Weights of a small transformer language model.
Architecture: biases, attention and MLP in parallel.
Training: 167M tokens, 5085 steps.
Each number is 500 + 40 x the weight over the matrix's rms, rounded and kept within 0 to 999. Layers, rows and columns count from 0. Numbers have three digits each.

# layer 2 MLP up, 1024x256, rms 0.0732, rows 877-887, columns 128-255
457456511527485512505509521522525534476490481440534517448431494535490501428441508549500498497449501517559539486493552499494477429509472556469443510494582474490513467556551531488491508455490475562479498568501467482578566477544473466557573489525475521493425458495486579519542510455458460544495445421492509425520494497494530498429490469473446485570546613551519488529548499512454478487492
494485518515509489438564493483493513484482581439505459512553492455445450464536511564435520574541535502534471518522503535558454462502490511524463526507534504439458450466522443503485524481501471492493539525552479549444506504504443469454520499511568510524507526509431490516484519450522465519533510485515421526532448476526471474487575502521499496579455493453538483467526516477457510537438
444536534458443457545595560516482528486584456450511531502510481440443513446427528490525503560552418463464563593511536512518489537462435527481456490468474573454515509568491601469488594519514593465547546535532513491508530430488495532556584440549472431493474464435503595500430486471516441567446515370435524532596508479472512514544416551442478536433589478497485506518473537456497605515448
538515541529402538508515569499498504505476528552468475503482504561505493508478490496441507507480453500513479524444526498547446566455491399506538465525528497488475472536481507523518495485530507519528515518513480482508491469523461475472430491452507430548538467491500457561469477507500460496470514424455521498437520529435522480445419464543438481474474491510542489434471471532526462519510
459550479468501448432526455421457444508444480457475453542469546433585494572492495520543428569485465511511501579558507492561469572450483507518506468521435470460494521567539510538493489495561469454475460483481466472439521498497477539545475519448531556435549508461470507480522517570524467531374456556507478440558500479500516533487490578536417493506563444534508452517502484515525481471472
526487467519456559536484471493466521534544485454583567471489553492482482463475516442446451509531502558499566480565473528478488485515487464573461419499422510420497478477533545491500482525466496501465534425469528638533482542503517573486472494470496577500526480459475514502424540497457522571515445489491483478481501438488506503529545466512457582443525510564490502490545579492467445459475
518434443458544491470513491472506576568539437568509551532533425517446519509429529471463391518555456503470400528546426411462455535491525417467466542520512491504516503526602531429489499508523491472385503486457563545584509496424495460548466515506511527469532532460502521514502485562523573441510581484488479478465539505459479563488436467498491539498501441456520522508495418514564444423553
503488469521523465502444514540422536482502474534438480479481424544497513473477528478560481555533508489533515495442553485474505484477537498529533485477506491499401505499568543557519482505545495507543487518400549531502489472496550535455383426488461508547504507469561473479479495421545483504489506476471463506508583529547544523487508438478480493464550542431526554532555471483511520473476
426468505468506541432504527565551468402554430533515513499476507506489499496433506539577517497571484438496549581545560457482420535428481512547422521509499464519517429543511420507473481488470513537513552461485525473490525467485502535561452439486467431483517454523572537503506498486467499510517517509476404550472442562524445490526437468502450502505519406521546573494505461457524475513513
508507419488480473461476513501621504535485521475539470462523524499557466439495565499510590480467487537506524493460482454506528548530471485535483539478505515472485474455597493486451554496526575548607537549494595432505470426613507422386463497497467459482480471476554506515467483493485503468473496494492440479576524486507585425449523521493414454537454475494490464526478539513506498558547
524496453531464497416449526494561498514517485508591516521443493466499444421524526571465487406539481493528517488494496473471501524444495548538450596489582543476470470531515453497431515537468473509498500528488501467397476453523510532493528454509571515498503460512560458521480479545481514518548469429509531523536482460451485551489484507524479523489518433443513476472545424494565478504477
# layer 2 MLP down (transposed), 1024x256, rms 0.0658, rows 877-887, columns 128-255
463505457460451433551474496409506515475509514475438479535561402511473530539446447460466540503523514551504459459470449519512560428533569519485546496547487504498542567535580443522495508552462449489403504518471527477450502493515501533439460559436501473437443505418510562424504506495538484473489560513515500472477562480556445465505496512442537552475458539468459450441476473511604549513535
544540480542533608580530504530479460519584507454520553562542514478493483497459516467531510480540507462499555522521538534499542458473514483500567543473472496447521530538504502475482510516534495533508512550522508479477505520586523515538524531472488502421453534443512567497463512494515508470514479544502455453484491514486472488522463535444465474524502537494458537488506449465490491466505
498455556458488487492444483593504481500463479525531491496536510543520479494529515515477526577567425484522469495468498520514496449482598504508491500519520499500413403502510467451445490446563525490482553482503523496467574586511557438493426508488561533524464533503532568477547481424449544542484462567486495472512523539517487438439572466513463464564484522448539450577533507444466480511525
558523424475515418490515550479577582529440470537529519583525524548464583501529480485463527543521520526557470445465488542453482532503462443561461487487514537438474478473467542567522538452489523526483496461465526526542539519520586459479561469495509538549492496469509544483588528511453494581480511508518556574519460563496479454544472420549517507365551471509482491483493504464499505514519
579490511471474524534528516510498564461487488498385433466504560520492502504453438470420472426589549540508466545503496461458497493450519465484502484525514519521541530389545517499538383489510552486532563446512480455513505508552546431460508572486519480442555499545503494542531501440438474485523494479492503583483509531497521434491553472509445483519542497521537439482525518541514494540555
559527532470465505481525534469536448543515425506468475503569460534536578509554456450480477504488524497472426490437499478484440528518587533418485488514491540469530500504539473495531538467476524417511553537456478473516540486525548535484562513501491473507463507567498503572569441459420463453497487497557494435562468491494569478517505446546437470500537526542574417462554534467542480576498
558501523555458461518460528505490489434493609496488490441456540438458469563464473438520476595533531537438426472581483503489520442506495497567529454468548451560515486518518520469470521501513509483551493488534478496485465469520424471507419489414487473434460509520521584464531480558519502476414484428496492509450405499510506494568452507522496463479524454529418482479457536557440492510435
416509449487469561541469519486520523524443457482488522504544503475447510472496558520497493593480468476528502568427504492485470457477462569529492529481560506496511533529551466469484504519540444479511653548520490492466521514398480470473479566460473465568497485466512507526487542497544532426435559453539461508583430540545571428504469524516493504497491515449443538506496436453608454437504
489447500478531489431567528521520430517551519487478486488533581520495533434483519439507528575499496527455556568518552425532552520546473545462553508494554398514555512505497460497505523498534525484458483479453533488521558536530505527545567602499481507491438489400560561467465461545506523530502547482470555570448514511451476434511554476477456471496503507600531514533474565513467522510484
483554549491500439514512456506475506492451490482464467516485469501523500502556487443515454471419493514567516568413533453478505506513456446490405461534473496546498491454553538458526415464511472492533484443411524539472578543430544534467515527543482472486521536432452469573509581522534526432457515507495462476396502498504490456569427534534554543536481475493532506476504491536458475601469
602526446502488476481489505559444500435460479498407582569481528523482442456533500516523526470479599526499525497517510499436535460443500495517587519476411502487466458542501502535455491527467506536503480516492435502470504518473499488541526530463498529552480507503504449480533509499451531482531487538470427452559506519523569519485443501527521557458535510481441535487485534507470526485523